Weights of a small transformer language model: rotary positions, 3687 steps.
Each number is 500 + 50 x the weight over the matrix's rms, rounded and kept within 0 to 999. Layers, rows and columns count from 0. Numbers have three digits each.

# layer 3 attention query, 192x192, rms 0.139, rows 0-63, columns 64-95
558390542566538442561474469444646531511439470481469580527635462567556535449526534607529378450436
425497487351560513523495484553473472539574519522514472534522554547553459504537522449579448395479
548379503606573484575503484527577579524467514491548555452446451638509533442624455533493519422442
375475446350438470451512505552477530497598563486480543437454534571467437621457488397479556480527
589433580527412514468446516460546455543469519553528535506619498532579609433532471555627453580436
408485452408570483555541444634569513526423500543555518474449403559512518540594502424510498388488
533396557624469518487559474387624505536394627451551465444471481512514541294579531493445604498423
489504502441453485524533503558464439582506494585563493490532429487598454485491498470552526521504
642602494588481501529586536427526584493466470434458451549532525495468524462467529562419470531591
565424533503498537476484554501526460411403511434479489514594559508616533365490481532576528564435
534484565463462595478508533616502549469448497600621438466606482506561564359505436555543500546434
481441449380443465452438505495444560585564450549482517435454461526444539510490484577499493485521
505479441683533507558613455424499460477542552514604450536575528501497454489541612565400586537542
479495478405533523511508506573437459478455532445524472392502550582437601436411480630559453584461
442598504510459480583477466523474507432511475470465554470468495442566487411432515634561439587536
435425481376525522492499521509526474534469501523505511448472526456491523463538451499619525576460
506568544378468472531515506609534495387531457453421433538531534515565478496429388467449437487463
469513476579523505386433486375503431480529529553503493428523462597441442509515443449530464466456
417504482454557421546461491482474523450543481450540516546429540446527545413551382522531557500585
536423458533607494398508510468519425530555573576481454510538498528484470525560573404539569422424
563501482436521552447558544547508527573415474504467495498512422474485627346543552617465471484465
481516523353410496464460595561464455518485382493526537410481495429623433459401396498432370496529
505502482440519480521566567540445529566543521492502515510460568453535479461509465517538552467630
489478471574491540470477507386510372450586562494457393553623553436498452492534505340595455529518
541369454549533501453592485550495462470524471463535501557482432568417496510540604502357579576403
399649490497554466481518662516457597567495596458569498431391543472533542516452510508504451516541
489622566501407435601497533492500570524487453485530568491439605447465484484465468557437477456569
525476496430567527412454523477480574527531536521514539484498562420547513491519475511559515525536
520462526581602532446546455448593369490506477600502476482618368638408534442497559558549487472411
464450556564464498488573456482487488560404419523550478462603520399561526399450446437503480532373
521480415377472512508528496531456512457555496429574532554398546519419547444496460498583469527534
467503422478478417397379564459504499472600478546467569442456553529527534533570504542550524539506
520502519434450542560398357536486479439420449444473477442519531569481582471428431485542458615386
525512496463397443526427456620492556437515474490510541529419515518450413502555442568423545513538
549520494396483404458329587530497612510522566442499516479408445542471554506526545512602463503440
510544507515589428506482554418539594416525534615538507428505586503554447474422395552442549444456
549534502506476426507438488433431573552528507549524507524510524452475541520501555568435452427543
441576484377438502608430518392472500568488508481560539524504520382502517562426577545595511547414
518497519458424434541528484457518565665424487474445623538471423473505421512530543513487442440644
571517513512571431546557483425485559498514553421581503467545495430532550472522517393582399454581
566526463490480413492500576478426628530511465507497550487502516507441504481496517596454442519479
496455522596572580490600482465635481513471515570512450530546460467566461570505450436363463416574
501616446367459471586415512428465542449590481429575476508550586430438558507474632583515487497390
473388482463511542500595501585516495473512543431414546504444436544515457488556489441451508504518
452539476584487492461503422440475522508457534401495559563514500484488411576508476547460524470561
626538508420499491584453466466530537492556495540477493462470539453443518444462474550473587427369
466486561455491581547551517475482533471549477527437511515513561455557474458471439515467414468642
573524507423444489492567444517487530586472385517480540545545474461501469502560518509428390524505
430474490594586458603661544525530570514455549572478491415462390444562491545482444460392542424539
587482525463506579557507519480600596480461454495500492432547568614477487508479418514390541477414
366562516519518534530546510539461460495512472454434480553530482485535517491502608527514492543559
536509475522532537531595505459525394558577554502481530587526467496462450413471548511501411508566
540555500510528576550489517573473417447596597481528462579635545478428498415535550531450441601411
541547468431483491576541565431521496516535408461607522487552566424466509428422514555457441471424
542496524429511580506495448548526410470467495506442488557567540549500494390499465591462526598413
437435531547423499563579452502513496484441423423461470513420447514407470556527439424505559461571
549538447493501470497462536519538539495471442495500452487454547611514558554449518508383494491409
446514572531513602509542438475489377480567546533493470568555490471558478423533520526489501501578
472575468480434530487552441555454463492644521530566506557411407404568448363524540499381523497570
432557443534487472516531523553441545505487513482532535434430510423595467491483475493478566518465
519447459492568480528504451522480574477466503391478501468512399518590540548568571518490535448522
529517563537444436451386482442514538539486442524414546480538550444483465510463505531543477477491
533475509438419430575452590484513660463591509488474470499454469516356546530581516546422562455569
456510547498500617625591456380569508450506494553508518458541602409566395481438363544423426432560
# layer 3 attention key, 192x192, rms 0.127, rows 0-63, columns 64-95
468628438488410450517426508502521434552401512664578523332484472425600541563497466612497525531463
591499539496484447571665532463538489520536425449593421539592543504495346441527470478421512506366
523502503492465540365477608482518451491555376412586406550470529408468450403533444461502473558514
560521548488527529491562503467550553525550453403487431592568549527485495473600501464447471431544
473476477431438523473532530485501405523495506534451471511455545345549495432527489519459451619508
508448555522435558455599517403479477511542449443497441634516598459442442482494406377543378513566
580489502508459482370563460533475451483540389571525496503520603500535527495500608521470481552512
508456482584520481571540543490461581442526583483461571567616558628414566499525570446472447435435
490509469450444506452407520521518463526478515534537446384459487551590568516497526674492523577433
515504541453496443471515546500447416529462512450491463612534615527464542440453411473483407569517
504579469503585465507561512492495402531559526525561512501538533449408515440629403460479508434494
442568515496549537529506485483497545436494498488526565526499437493470463548490527435460500410447
499503462526514495446442482494471498525470575492490484430413538457483599516585498538613523576652
407610435480572442531677450415530467576520588583486548579586514427518489455489491505480496469534
428603489457467507494567481484514431568482534546503514518467519439522485530453534499573449489493
526502602528441567525549472498540486447485450492499543538512395523517474510435522470438521524496
592450517463477562457451499452543581482447475499532472481464507454622546417497468510486496475527
536494359570505407504538514593541515525450536476392454519502576448472426424483555433527517493469
499595550522484585520473584429551528513443520479497513575503447410522468511440530421466471453512
531424534590454483504521506491456534482490451460497481499476543481468494455473408471491501534595
431513584509475494507392555455455504487564485519503483519546481533471432507486404533493482552534
531437550426505535422435489528427531501470448490501574446456499521509496408482430533545524574486
503522532533461505482514528482563563443468478425444509532532527461495514551472435490431496508559
478452432485505479496560606552485553520434535550423490446415538472431512430478494463471552564569
401613559484499475531522533485470531511505558605615598507619453541544518602584632668580449356522
518551519589434536467455608431534514461477531395414548581581543539464416432463405441555510442480
508501523510495521522420480471537490475555475458414526606479501443492525488400491435501504476506
494445495517473513505547524426507535516537439436499505503447501439479485494520442468434521507556
551426486557428484449525455526518531466582417626474457497632583465466537539522593399489505487509
548396520546530561534420568588451480435537539395472457540560486535394477492482442518497457416351
437511507508498447522527517500560530561528564539511605542525639433602472548489521471508492483518
537555557480510443453564357458543540520509510597488567411446531462581466550386498437496502570594
530493483430508477452492487506469463478546460523506456527520496516543496501471524534583448439413
541510544554473526526467522484521453531531414482456514556536536448555481543472541548552463411504
568454471554400529446527406462548382473548441527435501455474533560477543458491458538574556441423
522466515561555578444501422482480546402589429405530513558473450513442474511495522491512454429469
466557534561469479550499547516426559458474435586558475547455452496515539525505434483416503564536
465451510477612498455581455476486554533479536457464483463404459495425474395412427440467479505493
458433468540393513463469460436539465404526489401451458464482409514421512524406511525542465554439
446594492478498568382548495524547435537494504478473535579546561458400514542570463526454619509412
401542567587522542424517570431491499483557475484507454586530466510529473506439473484484463513496
488526480538480467526507502508437559504482473488580506412447576559488480528617516508454541520525
558467473472532488463485475479431445589407514532509465500424491358501447394452426480578575584602
445523606512390489558452493439481475528500458489513503517559456518509453535509562588595509490444
535442419468345477493464563482553540443451491496487390428479428549515535500525556529528493479544
563500516528535484469518466450400421533493446423472558567528495448468453478485416453479502551619
434535524469494581498463530572582503669436539440410565505486464385485533496475570468479470535440
458483390508450539482488487455491497497464533476471491505542539462432480535489441583502471549579
506567553541448485548515406557479485483575430541607392434467433554449369544621401584475490562517
525547561476454515474510490544573525544560468540465471600564535431523499502579546536508392454506
480562517501489542396548487439597493547614569546459481466506524449534555523494564577537470467566
484535455547484460494536549490532507516474574520451593519455510485461477487434570537496561535603
439572539536518521498524522442495548568448468519518492533522549438508495462591558521531516515528
545482497541575541465507478542454507536471579477492562437446608472514493417434463457512526588547
512482484514515492535478572426494542620487530556410505519524569445539488444517543464455437464586
546414483494437602536491489566533498493590578563489430518553452574498533593415503461565472423432
491534586550543404543447533499510536506490550523537431526455506509593474475540493480489493546625
457456443510532509433490548573507549532500546515447577473478584412466599475507624481549528445563
451443561503468526501397551538439493486391492520464538455557503378464516481583517535482482471554
535492609543561566494491550466491515545361517465571448416498449496446524438522510556422466436407
556518460458432452499485440571531406451564523536496519585614552551514462542555407564602526468514
488484463496495517538495556420407533419527514520501502553493531549496539454396493513425453548632
559639552503452481559519363521605373523556481561491471495506383499460386573424385536621515492435
485474449404497595506450549486455511554488390451459537468416479436489590382466534490457461547634
# layer 3 attention value, 192x192, rms 0.129, rows 0-31, columns 64-95
474481493541567510499481414454479491471460605516485444437452529577578487500538530525488474491432
432596456598422432493559459506516499529417517538532501493423453562493509510465499500502509542452
471538533414459522499615458533518513505482423465533510496432554445510534467382459463484455467530
519491518492510477467481500381519441403480443490417573547548479480490577567491518544554528474536
561479474527427446550489546435455443488486502446489534566455547497508438524498513521518485481487
550524443474529514515506440508484539491470638503540465573537493567501529425434513465505444486562
515549585530456491470512530451490495470533545505435466490544569519471522462573457484523538445468
516511475458539458488469535534430500515554552568496479525517533502491511502584520510490508431490
523466495526485530503472510546513484480499427564422478474515462606423490470532521573539481553527
444465515535533471457411459524430533563523542509441528463510529491588550541535577525442474466568
500502472452457538483529455486511518566515543484503546528489565550468540578446542532550500478569
483445532555534510507491429420526505563518512495472510418513504517542611459469533428506496542441
547546555513551459456566488440439561509496451511558490455531496450526553477486550477547538442539
435528460558546514498403416498455441527546553498479491524497551464516494578443495513449426475554
523475498475468507500385589455490480403456537487454473438579522463453448541434450524455491605573
563431562513527509489444555402421528490546514494515454597479540488495474394493484478512580465509
551469421479522510459495501480485594444484489509460403415424555369466481492511535466438411483537
440427555536561478529470580478477474468452519550456520495544462491591491535521414571451440493405
481452535507568525533481523493450431507516617505430523521529497568539543451508466490503495423524
549553467572464589413539571415585539479502482536456543499507514483480525499510521550507452418531
617464540501454551508469563474441551514513525496417491449500336532485517493456530529490457541572
514432500404594484570528600517495482451512475499531462511475500461548512485504486436469474522485
537490485512499524485451530513532510454557453560490470497509448548552521591614484462481501448486
545485511452512514483516502478487512459447512545502518430549509471602554460522495437460496454512
501394508550567483456412537426538545453486435506534502570536536571511491516490426489557498494474
500463457554474510526502531435476503528487555479584529483527511641466529488628633447446473470514
456522514480413428550488463483494448499467531568483545507472509482450562536492497507512494482492
493484453484353477511499469564538433498506451443511538465556525461411503522472551583543477571550
539469502393481511599621429508438522445475463572551505486418430483541492540522530443484472553482
503590504485483526493486465448429481509453582475602500540534558546457486468516515410503486519549
503466477468565458488593443471517437485463411540548474558498455502462513500523506413571532545435
487523512481534543465444474509503559451495450467465502451525433447536500504487540560470434479559
# layer 3 attention output (transposed), 192x192, rms 0.109, rows 0-31, columns 64-95
491509453453465459530503517545490512472457447498516473517473408498507525547550428461470551475477
571385535402489514563422462497452495471535564484495530542517522464524481549504508519498530546375
463519452513464484505413524446488557470547514526551457593553469506532467528572509536488485503471
469460465502534568524504568476538436448584517493589457463526537462488432461499457573464497409492
612444504421521466575567456561458450534513488493537554440555514509508458493468582530543475505415
496534536542471490434554569473480485518525460517466492529554494503479497535457418545510467459442
486502544527501616563460500533433539474453424474494522536483485538438473546456472498532495501582
507481384418500462476487582565496497509391513473532409469453463515454458559540507535490536483516
526537442461468540504534494493482498509532595454522428483514535419511542479518472488534575572479
472520504441531481489538513506490535456599462508530429523536470469435440486550473481466508467503
466474521428562499391493560512501578507546511501522483398478522507521474505546507497487384580526
463468452574443474578490505512512459493563553519433572441529447464540491385532421577498497528479
441508552472474523529498500556467485399508540557415513452487534564531514398547510536589428441497
476486512506465587448488509500476577567491474489515535432508488546476465424574514465527501512502
552512517632468563464591418435523517470479516472469524514448511482529605498502509434584507524436
485492511480446482468565430514537429547503424585500610594469494473533505497580502584467427483518
388462596489585525519554493540478472483540540507512597561516394657533486542541432537570528440507
504384468511458579629579420487547521445540522532557613413463426534454442531461484554534499537494
509497389452493504456556478450570497524552487378514563483503632477531511555449449499490553507562
511530566463512534509455426487479469427479621492504514484543523449455498560525552499573469489506
600505513507471486522438480433556534487374525479534616493566556505460488450562476583503503520461
528461493501467553409504525515480470586490546479497553555531468550552502555604485400499522455472
463461496442556570502498536508417506469482513483538497475509511443462562380499479536505480588456
511513601652469537477509467497485490568536504506468498419430456467482465606540601516515509515527
414560523506518534473586530478517384451593525473435511525496604442515436527504530470505531527544
575448551456515449567464421526541528587513533626478501446446464511589541556481511547535541504475
543507405519520574483495524521541472573480488514536519439553462485506490521509472527469462432466
518461496480445524525531473474553551473500549462586495467578622400519496501512473492497463443495
537517502497503563531525457563472485509503555518557490537437512617476521508454431529466410497529
534547541544548475543513454461435507508568512460469576530471509469546571436534449468548498523532
558513518448474526512461530482480469626518517533504489456465507513513529602507441559519491497535
557478486559560510527502562546472504587497576457503398507546622516527486493486486453418561451516